python train.py --d_mlp=320 --activation="swiglu" --norm="layernorm" --init="trunc" --init_std_o=0.0269 --init_std_down=0.0269 --beta2=0.95 --doc_mask=true
Each number is 128 + 24 x the weight over its row's rms, rounded and kept within 0 to 255. Layers, rows and columns count from 0. The size above them is the row's rms in percent of the matrix's.

# layer 2 MLP up, 320x128, rms 0.248, rows 142-176, columns 64-127
size [ 82  90 101  86  97  97 105 118  95  86  91  99 105  84 145 101  84  80  93 102 116 107  96 100  97 114  96 152 105 100 113 113  91  95 101]
[[163 143 129 155  98 123 114 139 151 151 155 143 113 126 142  92 137 168 139 121 127 156 107 132 159 125 148 148 133 164 103 170 149 154 104 107  93 114 138 147 142 162 125 145 154 141 130  87 112 152 128  93 118 109 111 123 140 116 150 101 134 124 123 128]
 [125 100 138 119 151 127 116 154 128 135 158 114 152 118 124 164 102 165 139 122 106 129  94 107  91  87 119 166 138 140 144 150 120 138 126 146 156 140 142 123 124 166 116 130 145 149  90 130 106 128 137 126  98 123 119 159 126  92 128 131 127 143 129 127]
 [134 106 138 134 150 171 149 117 104 118 130 117 162 131 104 170 119 100 135  84 143 132 121  99 136  98 132 118 138  95 158 113 157 130 167 142 179 118 163 181 117 123 137 104 119  92 149 130 126 120 123 160 123  93 125 119 147  70 111 169 139 141 117 123]
 [119 144 177 154  98 122 125 126 130 133 121 133 139 145 157  98 130 113 129 130 116  92 131 141 135 125 137 147 115 151 153 147 169  89 140 162 151 139 139 103 103 142 134 133 121 112  74 143 147 153 113 139 155 113 147 113 111 136 149 131 136 112 153 131]
 [139 134 147 112 127 131 159 157 109 157 118 117 101 124  97 139  73 151 118 108 104 153 126  70 133 136 139 132 136 159 113 136 125 125 134 117 115 140 124 134 177  97 141 106 105 195 151 129 119 112 139 127 133 155 164 156  94 107 123 167 122 145 150 108]
 [128 124 156 148 114 172 145 121 127 132 130 128 101 115 126 129 106 120 167 120 106  97 162  97  87 109 190  77 112 104 192 109 159 172 117 100  98  97 127 131 164 131  82 105 112 127 111 120 145 139 113 133 106 120 102 162 158 103 128  99 169 118 150 106]
 [130 145 180 131 115 168 154 131 106 137 176 115 105 126  95 142 162 125 143 153 175 148 133 125 103 165 116 123 104 128 116 148 119 109 136 125 118 162 132 152 167 126 132 160 141 109 128 106 109 137 120 152 112 135 147  79  91 156 119 139 135 145 124 139]
 [136 121 148 114 162 114 123 106  86 141 156 151 109  95 127 156 111 134 127 116 122 132 136 113 135  75 135 161 132 110 126 124 119 156 115  80 181 113 122 128 142  90 139 127 119 134 149  77 168  77 124 138  87 102 126 153 132 130 141 106  60 142 101 109]
 [113 110 114 129 140 133 132 148 130  99 103 166 113 121 112 145  90 139 118 137 136  99 151 117 155 143 176 110 123 120 125  89 109 147 124 151 130 113 173 167 153 139 115  91 139  95 152 107  87 146 105 103  94 142 148 145 138 105 120 150 140 157 177 118]
 [149 119 147 156 105 117 127  77 146 117 133 114 111 160 141 139  83 149 177 161 112  67 158  99 151 108 162 120 147 105 160 148 127 150 122 150 112  82 131 105 118 129 136 120 152 130 147 139 133 138 130  89 146  71 136 147 110 138 124 154 133 127 167 123]
 [115 160 121 124 153 134 104 141 117 112 151 155 158 117 119 131 130 133 170 174 181 111 123 118 101  96 163 112 118  91 131 127  92 113 111 139 127 112 164 142 156 148 115 165 135 166 133 108 117  93 158  85 124  98 116 162 152 124 162 106  72 170 144 134]
 [129 124 152 131 118 123 117 129 162 111 103  87  97 120 151 165 119  68 119 137  74 104 118 105 137 156  93 131 144 125 136 139 104 105 144 152 110 158  97 144  99 113 105 142 138 111 112 101 135 125 131 136 120 145 156  81 144 127 150 136 141 161  96  82]
 [158 145 110 118 145 152 142 184 153 124 114 164 122 149 126 133 153 123 109 135 163 113 139 118 135 144 109 109 105 142 120  96 129 125 112 147 103 171 122  93 124 117 147 173 118 122 104 103  98 132 124 130 135 118 122 116 127 162 158 127 120 143 118 141]
 [148 180 119 136 126 149 171 128 157  86 118 103 151 154  84 140 121 144 133 156  97 101 144  95 174 171 134 123 115 115 118 151 134 155 158 132  85 141 139 114 154 122 136 128 147 104 146 116 111 101 108 123 120 140 121 200 123 138  95 115 103 172 146 128]
 [119 161 145 115 112 107 145 143 120 123 133 116 142 104  89 159 171 113 106 132 179 139 123 151 108 167 105 120 129 159 172 108 123 164 144  63 128 176 133 122 128 151 157  90  68 143 174 159 142 146 159 140 109 153 148  94 119 143 144 154  88 144 171 162]
 [141 100 127 122 113 129 135 132 134 116 170 107 120 132 134 150 137 104 148 188  97 146 120 118 122 101 119 116 141 132 127 150 113 142  82 132 120 155 126 134 113 125 113 128 121 154 125 128 134 125 134 116 151 121 123  90 180 147  99 138 144 148 116  98]
 [158 117 125 136 129 138  90 135 122 128  97  82 157 108 135  91 127 112 119 131 138 106 121 114 166 149  48 147 126 190 136 172 161 121 139 141  85 151 123 137 150 141 118 113 108 158 124 176 122 140 160 126 142  93 125 137 115 126 136 131 133 142 133 101]
 [149 109 140 139 134 110 118 131 137 145 128 118 115 144 157 123 125 174 172 151 105 106 161 104 126 112 123 133 150 100 111 154  95 118 117 135 106  89 113 148 156 108 105 171 164 164 102 121 139  86 114 194 120  74 157 131 149 174 142 135 135  87 120 111]
 [136 202 135 110 135 132 170  97 142 120 152 100 152 107 110 118 114 180 133 138 125 123 136 143 129 128 103 107 123 156 145 156 124 110 187 107 134 152 100 151 102 177 112 120 120 114 127 122 165 121 153 126 148 153 161  93 125 125 134 117  94  90 180 143]
 [111 122 133 137 153 121 110 143 126 124 155 128 139 142 185 116  96  78 147 119 132 122 122 146 149 153 151 150 108 133  92 140 128 119 131 135 108 141 169 141 162 102 127 178 160 156 149 185 128 113  96 134 105 121 136 133 126 116 136 156 173 125 126 124]
 [130 147 129 104 188 142 102 166 141 131 109 149 123 135 151 149  99 105 101  99 128 166 151 125 145 119  87 111  90 169 137 163 163  76 143 119 142 142 145 144  86 139  99 129 153 125  78 103 139 135  89 120 118 148 158 216 162 125 122 127 110 110 149 113]
 [141  83 140 161 111 125 101 113 127 128 111 133 113  96 128 123 150 137 141 156 132 119 133 152 118 145 128 132 138  83 114 148 116 106 108 115 105 124 152 139 141 123 124 130 155 118 119 137  84 146 127 127 135 169 132 208 142 125  89 112 129 109 140 116]
 [114  78 128 142 130 113 125  89 151 116 125 117 104 142 109 126 140 163 115 105 135 100 133 102 161 102 132  92 131 132 109 104 154 124 127 170 132  88 109  95 134 104 113  99 143 126 124 145 163  77  89 147 162 117 116 120 128 146 124 111 132  89  96 134]
 [132 153 126 161  99  78 112 149 117 106 107 136 114  84 174  92 114 135 117 169 116 102 138 124 140 138 133 126 146 141  97 170 117 139 121 181 138 109  65 114 135 158  85 130 183 121 134 135  75 167 114  96 139 120 129 167 144 123 125 102 141 111  76 115]
 [150 149 117  91 115 137 113 111 143 100  92 124 128 125  95 143 134  91 139 147 116 139 137 150 168 168 124 133 136 104 125  79 160  35 130 126 125 142 101 140 132 156 118 134 153 151 103 137 130 151 138 127 135 182 128 147 106 132  86  86 139 132 144 118]
 [121 158  82 159  82 136 137  90 174 137 169 146 153 175  90 129 144 112 122 136 165 102 115 144 130 123 123 128 137 145 132 127 142 130 121 118 204 120  92  93 125 169 102  90  98 131 114 133 136 119 149 136 155 134 132 146 169 141 102 113 112 103  68 134]
 [111 115 106 169 112  98 154  97 145 145 110 144 127 127  94 152 138 111 150 149  79 137 110 123 137 114 121 103 136 127 169 200 120 106 130  63 139  96 135 142 120 181 127 126 119 128 116 168 116 136 113 132 162 142 103 126 162  90 117 175 145 137 113 151]
 [184 106 119 174 122 155 158 136 121 119 101 132 119 139  85  76 142 159 133 169 151  98 129 120 103 131 115 118 125  95 117 147 102 144  82 123 103 107 155 163  98 145 141 165 117 155 101 119 146 128 148 137 173  89 113 122 104 147 114 149 111 191 171 134]
 [169 122 150 167 154 149 104  80 129  90 127 141 114 131 131 142 139 109  94  75  93 126 158 138 125 144 152 136 126 175 148  80 146  95 139 106  91 146 130 166 106 116 133 147 122 130 129 118  98 159 148 121 128 112 126 148 152 129 120 117 122 149 184 114]
 [153  99 127 135 116 123 133 174  94 109 109  59  96 142 141 142 119 156 112 151 117 136 136 169 148 126  81 151 120 126 152 124 163 124 118 130 106 128 146 127 123 158 187 142 132 138 136 112  92 131 110 102 168 110 148 101 154 155 118  86 131 148 184 157]
 [152 163 139 157 120 142 146 111 112 132 111 107 161 109 112 127  92 112 128 133 127 122 117 145 113 122  93 154 122 159 140 129 109 112 143 145 148 135  98 135  93 114 152  99  93 137 148 153 176 186 156 118 100 148 139  97 111 105 146 129 125 121 144 171]
 [129 124 123 134 137 133  59 168 147 145 117 153 128 111 122 136 150 122 100 168  91 110 169  90 170 153 131 155 177 123 135 140 128 121  76  91 119 140 107 169 120 147 117 100 175 123 119  93 112 106 164 129 120 114 109  87 161 134 138 136 167 105 111  92]
 [182 117  98 115 118 157 124 143  98 145 160 120  96 154 116 128 135  86 149 135 123 138 133 105 125 103 135 168 120 141 108 134 160 136  79 106 161  90 105 143 139 161 129 127 116 105 107 142 117 128 180 140 119 127  81  71 125  96 139 173 102 158 114 112]
 [131  92 120 157 127 132 123 141 144 124 111 153 138 112 167  73  96 139  93 116 143 117 166 115 136  87 139 139 149 100 148 180 136 138  95 156 125  75  92 100 119 107 102 160 150 153 165 111 131 122 113 187 110 102 114 116 108  98 145 133 119 134 122  88]
 [112  86 151 127 168 131 112 116 106 122 126 130 115 100  96 132 121 124 124  97 149 125  81 139 154 156  96 100 149 120 114 133 134 108 146 146 131  97  93 100 129 102 110 157  64 127 140 116 125 120 125 174 119  97 110  90 105 173 136 129  64 179 143 137]]
# layer 2 MLP down (transposed), 320x128, rms 0.178, rows 142-176, columns 64-127
size [ 85  90  98 100  98 105  97 110  95  90  96 100 105  95 116  93  96  81  96 120 100  97  97 103  92 104 106 123 106  96 108 113  88  96  98]
[[156 123 136 180 151 106 109 134 140  96 126 159 136 156 127 124 130 149 174 149 127 103 141 142 158  82 163 143 110 126 136 142 147 141 117 154 176 122 115 119 100 119 124 144 168 136 128  93 122 165 124 127 143 146 110 148 135 126 110 173 188 101 150  51]
 [133 129 111 120 155  91 143 119 114 165 125 125 124 121 150 142 138 167 167  74 101 162 124  90 104 140 154 119 166 134 155 156 113 102 117 132 131 124 124  88 119 125 104 122 142 105 121 114 140 150  76 142 116 118  94 136 131  98 172 138 145 116  99 121]
 [114 148 138 129 124 110 155 143  65 152 141 154 129 142 136 125 112 122 155 148 149 130 149 148 110 102 153 127 166 137 118 142 113 106 137  85 154 171  87 133 110 151 110 132 192 124 127  93 103 140 132 109 149 163 102 126 113  98 143 148 196 108 140 178]
 [141 126 130 147 111 143 131 106 157 148 135 142 155 145 152 114 114 135 104  85 127  68 127 186 102 113 132 116 135  77 159 124 127 106 133 135 132 126 123 129 136 152 115 146 135 124 124 140 165 116 123 104 135 121 142 133 148  90 161  92 133 149 143  95]
 [ 92 115 127 142 146 156 129 112 145 162 124 132 167 128 137  95 179 134 113 146 127 118 128 138 171 151 113 174 142  97 139 163 129 100 107 107 111 157 103 160 101  93 108  79 120 143 104 147  89  57 125 120 135  83 106 115  96 153 126 152 172 105 142 138]
 [129  83 166 145  99 149 158 161 152 163 151 119 147 136 111 115 139 108 203 113  89 145  98 132 118 136 147 149 144  76 140 140 173 141 119 149 115 121  82 162 115 126 156 153 128 106 109 109 150 134 130 172 140 128 149 143 105 121 126 134 126 116 149  93]
 [111 107 125 143 135 124 120 132 143 102 172 127 107 127 118 112 117  52 147 154 173 147 113 146 141 102  97 160 145 131 144 125 130  93 164 128 151  89  95 127  89 136  97 166 158 126 123 176 160 153 132 122 133 142 124 160 130 100 136 122 111 146 159 118]
 [154 143  79 115 136 157 134 109 132 216 124 131 143 138 141 120 138 141 147 107 180 171 161 106 136 103 133 144  85 167  94 119 183  79  96 124 115  92 144 118  99 122 151 107 115 114 129 148 142 115 137 144 118 116  59 160  92 113 120 110  99 168 156 126]
 [123 118 124 132 132 119  94 146 137 128 128 121 167 131 138  82 134 150  98 109 140 102 200 106  88 154 126 126 157 185 139 149  76 141 123 134 135 130 104 165 114 155 161  81 167 117 139 128 123 107 150 136 120 133 132 152 116 155 139 167 134  94 143 157]
 [126  90 108 141 146 151 127 164  91 117 132 140 108 102 141 128 115 142 117  83 144 166 112 104 123  97 138 121 129 116 126 113 144 126 127  95 144 163 138 117 134 132 132 129 143 173 100 130 122  96 104 128 133 162 108 122 100 112 103  91 136 181 134 104]
 [154 118 150 118 142 144 116 122 110 145 160 115 100 127 109 120 131 145  95 120 116 120 181 181 106 158 109 150 141 161 161 138 104 112 166 136 106 114 137 119  98 104 122 167 110 140 124 113 141 134 110 114 119 108 109 108 138 199 135 126  65 131 153  82]
 [130 188 122 125 131 128 117 127 111 131 158 126 168  86 158 139 128  73 120 124 145 169 124 165 143 119 157 135 106 130 133 115 157 112 102 105 135 116 145 104 123  85 148 131 151  94 170 113 103 160 124 130 123 130  83 133 128 160 107 132 124 126 123 140]
 [155  99 107 119 131 134 113 167 132 142 114  81  89  86 123 128 127 118 124 115 119  76 159 136 149 132 140 130 149 160  83 112 137 112 132 120  99 158 154 119 142 133 108 158 116 109 135  89  99 174 128 114 118 134 155 124 133 144 144  96 126 100 102 150]
 [ 92 148 123 127 106 157 148  89 156 104 148 109 107 135 103 126 117 153 145 111 184 132 160 116 123 144 136 163  93 159  90 162 140 153 142 133  92 166 179 138 105 120 135 143 130 142 140 108 126 158 164  95 110 135  87 151 118 186 150  90 108 123 114 143]
 [166 168 130 121 117 122 149 126 138 151 130 168 122 121 109 132 171 103 123 121 145 145 140 142 146 149 107 104 163 143 161 132 122 145 134  88 108 167 129 104  84 165 110  94  70 155 165 176 119 112 144 104 113 153 165 110 131 169 135 128  89 139 169 149]
 [168 123 101 117 138 163 120 146 142 159 173  77  75 113 146 137 119 115 132 120 130 153 117 118 147 150  80 114 168 147 139 135 132 131 136 160 136 107 104 122 143 149 145  90 126 149  56 115 152 156 111 164 132  92 142 112  84 133 151 129 108  83 110 118]
 [120 123 140 144 122 158 139 160 149 112 102 117 115 116  96 106 105 133 121 135 134 107  79 119 156 131 174 105 162 127 125 136 137 150 119 136 141 119 103 104 106 166 152 153 117 159 123 149 114 125 159 149 140 129 165 130 141  94 138 184 147 110 126 125]
 [115 112 111 165 135 132 127 184 136 151 114 126 142 157 140 113 109 151 137 140 141 118 125  80 129 122 132 125 126  97  95 137 159 108  69 128 131 113 102 187 160 120  98 155 173 142 103  96 109 132 131 157 130 134 152 140  97 129 107 139 141 111 140 102]
 [128 124 113 122 170 123 104 108 141  86 111 157 145 104 141 165 115 174 165 167 146 133  90 120  98 122 106 148 134 138 131 141 151 150 137 103 128 104 150  80 118 100 169  90 115 114 131 112 113 131 143 107 112 126 130 148 104  92 139 105 128 153 154 137]
 [144 134 146 134  81 126 101 144 151 108 147  84  70 129 110 119 104 140  84  66 160 118 132 107 110 137 132 154 116 145 138 125 109  88 151 138 135 124 101 136  75 118  75 134 143 140 127 167 119 137 100 116  94 161 148 136  98 119 144  97 131 171 128 113]
 [ 90  99 106 158 108 120 124 146 154 176 162  96 140 109  89 126 153 172 154 122 108 128 101  98 121 128 164 106 131 131 126  90 136 153 128 139  96 165 156 151 109 122 145 127 133 160  84 107 134 120  97 117 118  90 150 128 155  85 123 162 157 168  97 129]
 [162 139 150 172 138 114 135  95 105 124 116  89 115  92 135 108 112 103 137 120  96 145 120 138 136 155 150 149 153 126 141 118 139 139 137 171 110 108 131 105 116 110  98 119 151 117 125 107 132 151 153 102 100 170 110 103 181 153 153 133 124 119 115 152]
 [148 173  93 115 129 107 116 176 132 110 177 153 158 171 145 171 122 133 142 148 119 125 138 128 103 122 109 118 113 113 146 136  92 145 171  74 105 109 134 136 155 133  79 144 198 126 144 133 145 122 139  94 116 115 140 110  95 125 102 146 125 139 131 121]
 [121 102 153 165 108  89 135  99 151 123 151 127 155 110 196 107 122 108  69 166 135 149 152  94 143  85 117 144 141 149  89  92 131 109 109 161 137 114 127 109 136 122 109 131 196 170 127 117 121 118  95 114 152 114 104 188 116 129 133 134  96 104  94 144]
 [ 91 132 144 103 103  94 143 122 130 180 109 128 131  96 120  96 135  92 116  95 119  91 153  89 153  90 134 135 113 174 129 129 130 142 152 136  94 168 151 110  79  91 101 122 137 103 136 122 161 136 143 144 146 140  92 113 126 112 132 165 110 140 143 108]
 [120 114 103 132 191  81 133 126 143 108 118 107 103 121 166 152 137 131 132 144  95  80 134 116 153 133 158 113 150 135 175 132 153 141  79 115  98 123 118 131 166 141 136 154 131 126 100 111 135 130 115 137 123 154  86  85 154 155 154 150 136 124 130  96]
 [138 136 129 158 114 136 135 102 174 124 135 133 199 145  99 121 121  98 115 171  95 139 119 107 133 114  85 121 136 164 144 153 112 138 121 100 156 135 140 154 125 145 131 127 102 122 126 132 166 141 117 139 131 155  81 100 173 129 124 165 106  70 130 124]
 [ 59 146 144  90 144 117 141 135 143 126 147 122 130 133 177 155 143 124 138 125 136 165 145 134 139  96 175 136 145 143 147 132 163 158 172 147 158 153  90  81 167 124 127  79 153 119 184 114 107  95 148 140  97 146 141 115 156 129 159  90 137 106  94 128]
 [108 131 157 153 142 138 135 104  93 134 124 125 142 127 172  74 133 110 109  90 164 154 122 121 122 105 135  83  95 141 137 129 120 145 103 131  78 120 122 123 138  90  95 103 110 121 112 113 109  85  68 107 128 110 145 121 160 110 103 164 135 139 151 142]
 [122 173 126 152 136 152 101 136 126 145 138 157 164 128 139  80 128 124 111 106 120 117 144 148 104 108 162 135 154 117 156 116 110 150 110  93 156 114  84 113 123  91 115  77 136 136 158 144 125 127 131 111 137 136 152 127 142 113  94 116 116 109  89  88]
 [ 97 105  86 146 118 140  98 144 124 198 159 113 142 148 100 147 167 121 146 105 112 124  86 154 150 115 140 136 156 136 134 163 173 137 158 123 118 108 145 118 116 107 115 128  99 174 133 156 112 108 129  88 164 104 126 143 113 147 166 111 143 160 127 130]
 [101 146 137  72 100 105  99 140 142 127 127 106 102 120 111 100 148 139 122 154 138 161 136 151  93 154  93 107 133 142 154 158  92 120 124 160  89 139 155 126 117 128 112 127 168  99  86 150 149 130 110 117 117 152  65 117 148 166 154 159 178 130 144 143]
 [129 118 127 114 136 111 102 100 112 138  90 124 110 112 125  96 124 144 126 171 107 122 159 118 114 119  72 149 105 106  70 129 107 130 138 116 136 118 102 123 128 132 105 107 115 123 137 169 151 133 119 140 108 131 103 117 125 148 104 109  42 137 117  86]
 [130 161 123 152 120  98 130 116 141 129 132 112 113 115 156 101 118 147 146 123  85 133 140 111  87 108 114 154 141 125 152 121 121  91  84 187  87  97  97 139 112 107  71 173 144 106 142 102 132 102 128 119 132  66 109  85 162 118 117 116 135 122  93 128]
 [136 115 114 126 135 132 144 103 132 128  98 108 113 141 198 126 171 117 135 122 145 148 166 109 132 151 100 135 151 101 120  85 170 118 172 127 112 136  88  88 146 105 188 117 143 122 112 150 103 121 130 108 128 125 135  64 137 167 119 119 111 122  64 140]]
# layer 2 MLP gate, 320x128, rms 0.267, rows 143-177, columns 64-127
size [101  96  96 111  97 105 124  90  87  85 113 105  80  77  91  97  71  93 120 104  98  94  97 106 102  87 126 104 103 121 113  90  87 107 106]
[[128 117 107 143 173 119  77 103 101 164 188 117 114 114 158 131  91 114 141 132 107 122 182 104 123 106 109 150 135 137 130 135 124 122 178 157 147  91  99 164 124 155 143 146 128 110 132 137 157 151 134 120 127 144 141 131 121  68 137  93 117 124 133 132]
 [141 155  93 119  90 139 168 118 138 149 134 151  94 122 117  92 149 156 133 191 136 127 150 141  87 137 145 143 106 160 141  81 128  63 156 129 147 119  92  99 128 158 127 153 162 133 100 119  99 139 107  84 131 148 154 125 109  98 163  98 128 143  86 126]
 [114 143 157 157 145 156  94 126 160 108 157 109 148 109  99 117 137 104 137 117 152 161 139 131 146 100 156 124 158 180 134 100 141 115 183 139 143 164 132 138 134 151 131 149 137 112  80 145 167 123 146 136 126 155 135  93 113 141 142 106 125  86 155 182]
 [145 136 129 135  90 146 135 157 155 133 137 101 110 152 142  86 125 131 133 146 137 113 147 114 124 130 129 165 130 127 118 157 218 145 114 114  87 130 144 110 120 146 151 116 137 152 104  58 112 136 136  74 109 118 137 145 171  81  97 164 132  93 135 137]
 [153 135  74 124 131 133 143 143 102 134 165 118 109 120 124 135 150 136 110 119 130 125 119 123  88  96 157 132 160 105 157 133 103 156 153 135 125 139 126 140 140 177 136 168 115 128 136 113 173 114  90 127 118 131 125 160 165 119 162 133 135 126 122 173]
 [140 135  80 127 156 182 130 120 132 145 137 100 123 133 148 118 108 106 123 146 144 111 145 135 112  87 137 119 118 133 156  94 174 154 158 156 145 124 101 165  84 119 101 147 140 114 128 123 143 104 123 118  64 127 107 102 107  85 137 128 117 105 139 121]
 [130 146 117 104 119 127 124 139 145 146 144 119 109 112 105 124  82 137 135 128  92  89 145 116 143  91 120 122 139  40 131 154 128 128 123 123 149  97 163  97 165 105 100 131  88 121 170 138 223 111 119 166 104 109 120 119 116 116 113 164 145 103  91 115]
 [105 148 109 167 114 128 149 134 112  86 138 152 142 151 189 136 150  89 132 124 133  99 164 121 128  99 121 104 123 142 109  98 128  90 177 132 116 102  89 126 158 165 102 125 169 107 114 158 154 116 138 128 101 129  79 122 158 108 126 134 126 117 131 143]
 [110 139  92  99 163 122 107 171 118 155 139 140 140 126 142 143 122  87 117  93 121 121 103 115 116 118  99 117 129 131 147 140 131 111 163 141 131 128 138 174 140 146 129 127 119 138 123 131 154 130  81 176 104 180  63 167 117 102 119 104 118 128 141 149]
 [126 125 124 164  91 122 134 111 148 156 149 121  83 134 114 147 105 134  82  85 111 149 185 164 155 134 138 184 126 113 112 155 167 100 135 120 112 118 122 116 123 100 144  98 105  96 169 100 109 173 122 187 135 135 154 112  98 112  89 143 154 140 142 171]
 [108 107 122 120 162 149 161 124 117 116  80 123 120 130 144 132  95 152 100 101  62 116 114 130 118 122 128 126 151 123  80 117 156 112 124 137 106 147 169 113 157 128 160 108  92  98 172 156 184 177 129 118  89 158 133 139 130 111 134 152  96  90 143 157]
 [ 97 126 126 103 134 104 159 128 121 138 133 116 130 126 125 122  74 137 107 171 161  94 170  89 138 121 115  97 172 120 191 164 116  85 124 141 156  99 113 130 177 123 130  76 181  93 153 132 168 133 104 150 126 143 132 141 142 181 142 142 120 131 132 157]
 [161 136  81 149 124 103 163 138 160 107 107  92 123 105  91 141 118 150 153 121 117  88 145  96 107 158 118 143 143 133 140 151 133 101 142 121 109 141 138 167  97 114 125 130 137 151 113 126 115 165 127 127 142 144 138 135 118 119 148 131  97 165  75 131]
 [173 142  85 115 111 155 163 105 121 141 155  82 127 136 163 140 194 155 101 139 126  96 135 158 168 104 163  87 126 120 155 126 155 158 123 128 144 152 122  87 163 147 123 103  83 116 102 176 142 131 122  91 144 147 108 118 169 159 134 131 144 141 128 152]
 [161 134 142  99 121 113 172 159 152 105  64 152 120 145 132 107 144 131 160 156 178 138 154 111 132 143 145  80 175  89 112 109 157 102 133  90 148 129 115  65 128 118  97 123 135 112 130 161 118 156 115 113 124 128 127 161  86 170 108 105 129 117 173 137]
 [147 113 124 142 182 127 129 102 136 134 131 121 111 152 134 136 121 142 147 150 122 112 180 121 141 126 107 123 175 134 147  35 167 123 117  66 106 124  90 156 124 186 124 136 135  94 112 133 122 151 106  86 140 129 147 140 136 123 135  94 141 126 158 106]
 [125 132 122 133 149 100 133 121 134 151 147 142 117 131  87 140 111  86 155 147 163 138 106 132 104 190  91 133 130 116 127 102 125 153 173 173 144 116 112 134 148 132 154 169  96 126 142 131 155 102  98 139 117  95 114  96  96 113 140 117  63 118 161 154]
 [171 108 166  52 111  94 137  78 100 140 166 127 112  63 172 169  99 194 168 140 139 111 124 158 109 108 130 132 125 102 163 128  96 139 122 135 128  88 152 142 116 125 104 109 109 115 135 131 168 165 158 146 147 175 135 129 126 112 130 112 138 111 127 138]
 [129 119 137 136 160 116 156  79 127 145 127 185 157 120 129  94 133 186  70 167 125 136 172 120 128  82 125 137 138  90 140 121 146 120 123 127 109 132 124 120 141 132 107 109 116  98 128 121 118 142 126  95 128 115 128 123 113 145 117 163 127  93 111 162]
 [126 148 132  67 161 118 125 166 161 121 123 150 111 128 148 171  68 132 136 126 124 115 118 127 127 147 130 137 152 118 113 150  94  95 121 129 153 144 145  92 103 150 113  92 109 131 114 145 151 143  99 153 118  82 139 153 115 160 136 100 120 101 107 110]
 [127 132 130 143  83 151 133 164 144 139 139 158 118 133  62 121 122 126 125 126  87 131 182 149 117 125 102  97 123  93 140  74 122 136 138 127 123 137 103  93 125 155 128 115 111 124 151 115 129 151  78 167 119  97 123 139  92 141 144 105  88 173 117 121]
 [141 160 114  87 112 142 126 127 150 143 160 114 119 129 161 146  79 136 155 143 106 123 139 123  96 159 120 117 112  74 146 160  98 133 154 113 120 122 126 139 130 123 101 185 117 128 117 110 131 129 144 135 121 105 172 129  76  79 108 155 131 122 141 107]
 [128 112 139  91  79 109 123 124 112  71 151 120 120 123 115 105 141 117 121 161 125 128 133 160  90 135 120  99 131  97 168 123 109 135 122 161 128  97 115  82 127 129 137 154 124 155 148 134 111 103 101 164 108 147 128 123 190 121 142 112 174 106  96 103]
 [148 134 129 143 115 134 111  99 136 145 118 103 127  87 119 141 136 120 112 106  90 108 125 144 173 168  76 118 140 144 106 118 146 128 132 150 137 160  94 121 117 137 140 122 150 102 100 137 171 123 101 160 114 123 125 138 100 138 160  76 171 114 155  62]
 [145 172 128 179 116 131 123 152 123 101 150 120 103  96 162 117 162 165 123 124  97 125 114 145 143 102 124  99 142 166 165 115 143 114  99 174 131 136 116 108 139 119 117 121 161  91 167 122  94  92 119  98  99 125 110 147 106 123 127  89 111 151 104 144]
 [141 133 137  94 100  95 154 134 182 169 133 151 162 145 126 126  88 152 155 134 125 121 153 122 154 104  70 147 126 112 100 114 130 145 126 148 150 168 158 126 130 142 157 128  71 122 125 112  97 114 131 139 156 127 125 134 124  71 100 130 144 139 122 139]
 [ 92 150 120 113 152  97 126 110 137 131 143 107 131  86 148 150 131  94 130 144 134 181 115 131 110 122 181 131 149 143 148 119 129 157 164 130 148 128 128  94 171 128 121  62 139 154 181 108 104 148 134 123  84 171 126 107 147 114 138 113 132 114 100 150]
 [112  93 127 125 138 112 186 137 150 111 111 109 155 112 112 133 150 118 182 149 117 150 132 137 134 124 127 142 146 123 111 104  97 145 183 169 113 133 126 154 122 123 125 131 134  73  94  96 121 114 135 148 126 144 112  97 185 184 118 190 121 120 108 134]
 [100 162 126 146 188 156 109 156 111 129 152 137 106 121 140 109 144 139 129 114  78 138 130 152 126 127 142 131 125 149 143  95 115 117 145 118 157 114  92 111 140  95 121 125 101  75  81 125 145 160 109  73  90 120 131 113 140 134 136 170 107 133 136  84]
 [121  92 152 139 141 125  96 144 136 169 160 156 123 112 102 132 124 162 132 150 138 150 210  96 169 176 161 136 127 104  93 126 151 158 140 103 128 122 114 149 130 114 147 110 148 161 125 106  92 134 127  99 127 121 144 151 111 162 108 120 108 118 162  97]
 [136 124 179  81  94 113 128 164 129 132 122 117  78 134  99 113 132 147 123 130 114  98 143 121 147 160 119 126 146 158 125 133  83 149 145 111 130 132 121 123 112 129 100 148 146 123 136 136 118 114 108 150 145 150 116  76 191 173 157 142 133 129 159 131]
 [130 117 119 126 135 105 139 109 116 149 103 145 143 117 142 134 124 152 150 151 149 126 136 130 133 108 119 139  85 139 124  77 162  98 177 137  70 126 103  86 122 118 100 106 150 142 165  90 158 129  76 128 120 146 111 142 119 142 109  97 134 160 138 114]
 [142 142 102 132 144  90 127 132 131 123 163 107 132 138 120 114 144 141 125 146  72 146 126  87 116  99  81 136 146  71 123 142  96 116 131 165 124 140 111 137 143 122 125 161 159  84  96 140 140  76 120 123 147 115 140  89 155 134 112 125 145 122 114 163]
 [119 170 130 148 134 144 119 125  92 154 132 134 146 152 181 111  90 119 123 131 173 171 129 146 132 112 124 120 154 121 160 118 125 180 210  92 144 160 116  90 151 112 152 131 130 107  82 124  87 134  89  96 145 117 159 111 143 142 102 147 143 146 104  45]
 [138 119 103  83  59 167 168 135 145 116 115 115 143 112 149 104 150 157 133 138 160 126 138 160 132  93 102 187 155  78 114 124 137 145 123  92 137 168 151 127 164 132  92 141 130 119 130 177 124 156 131 150 138 146 132 140 137 142 113 112 132 139 101 115]]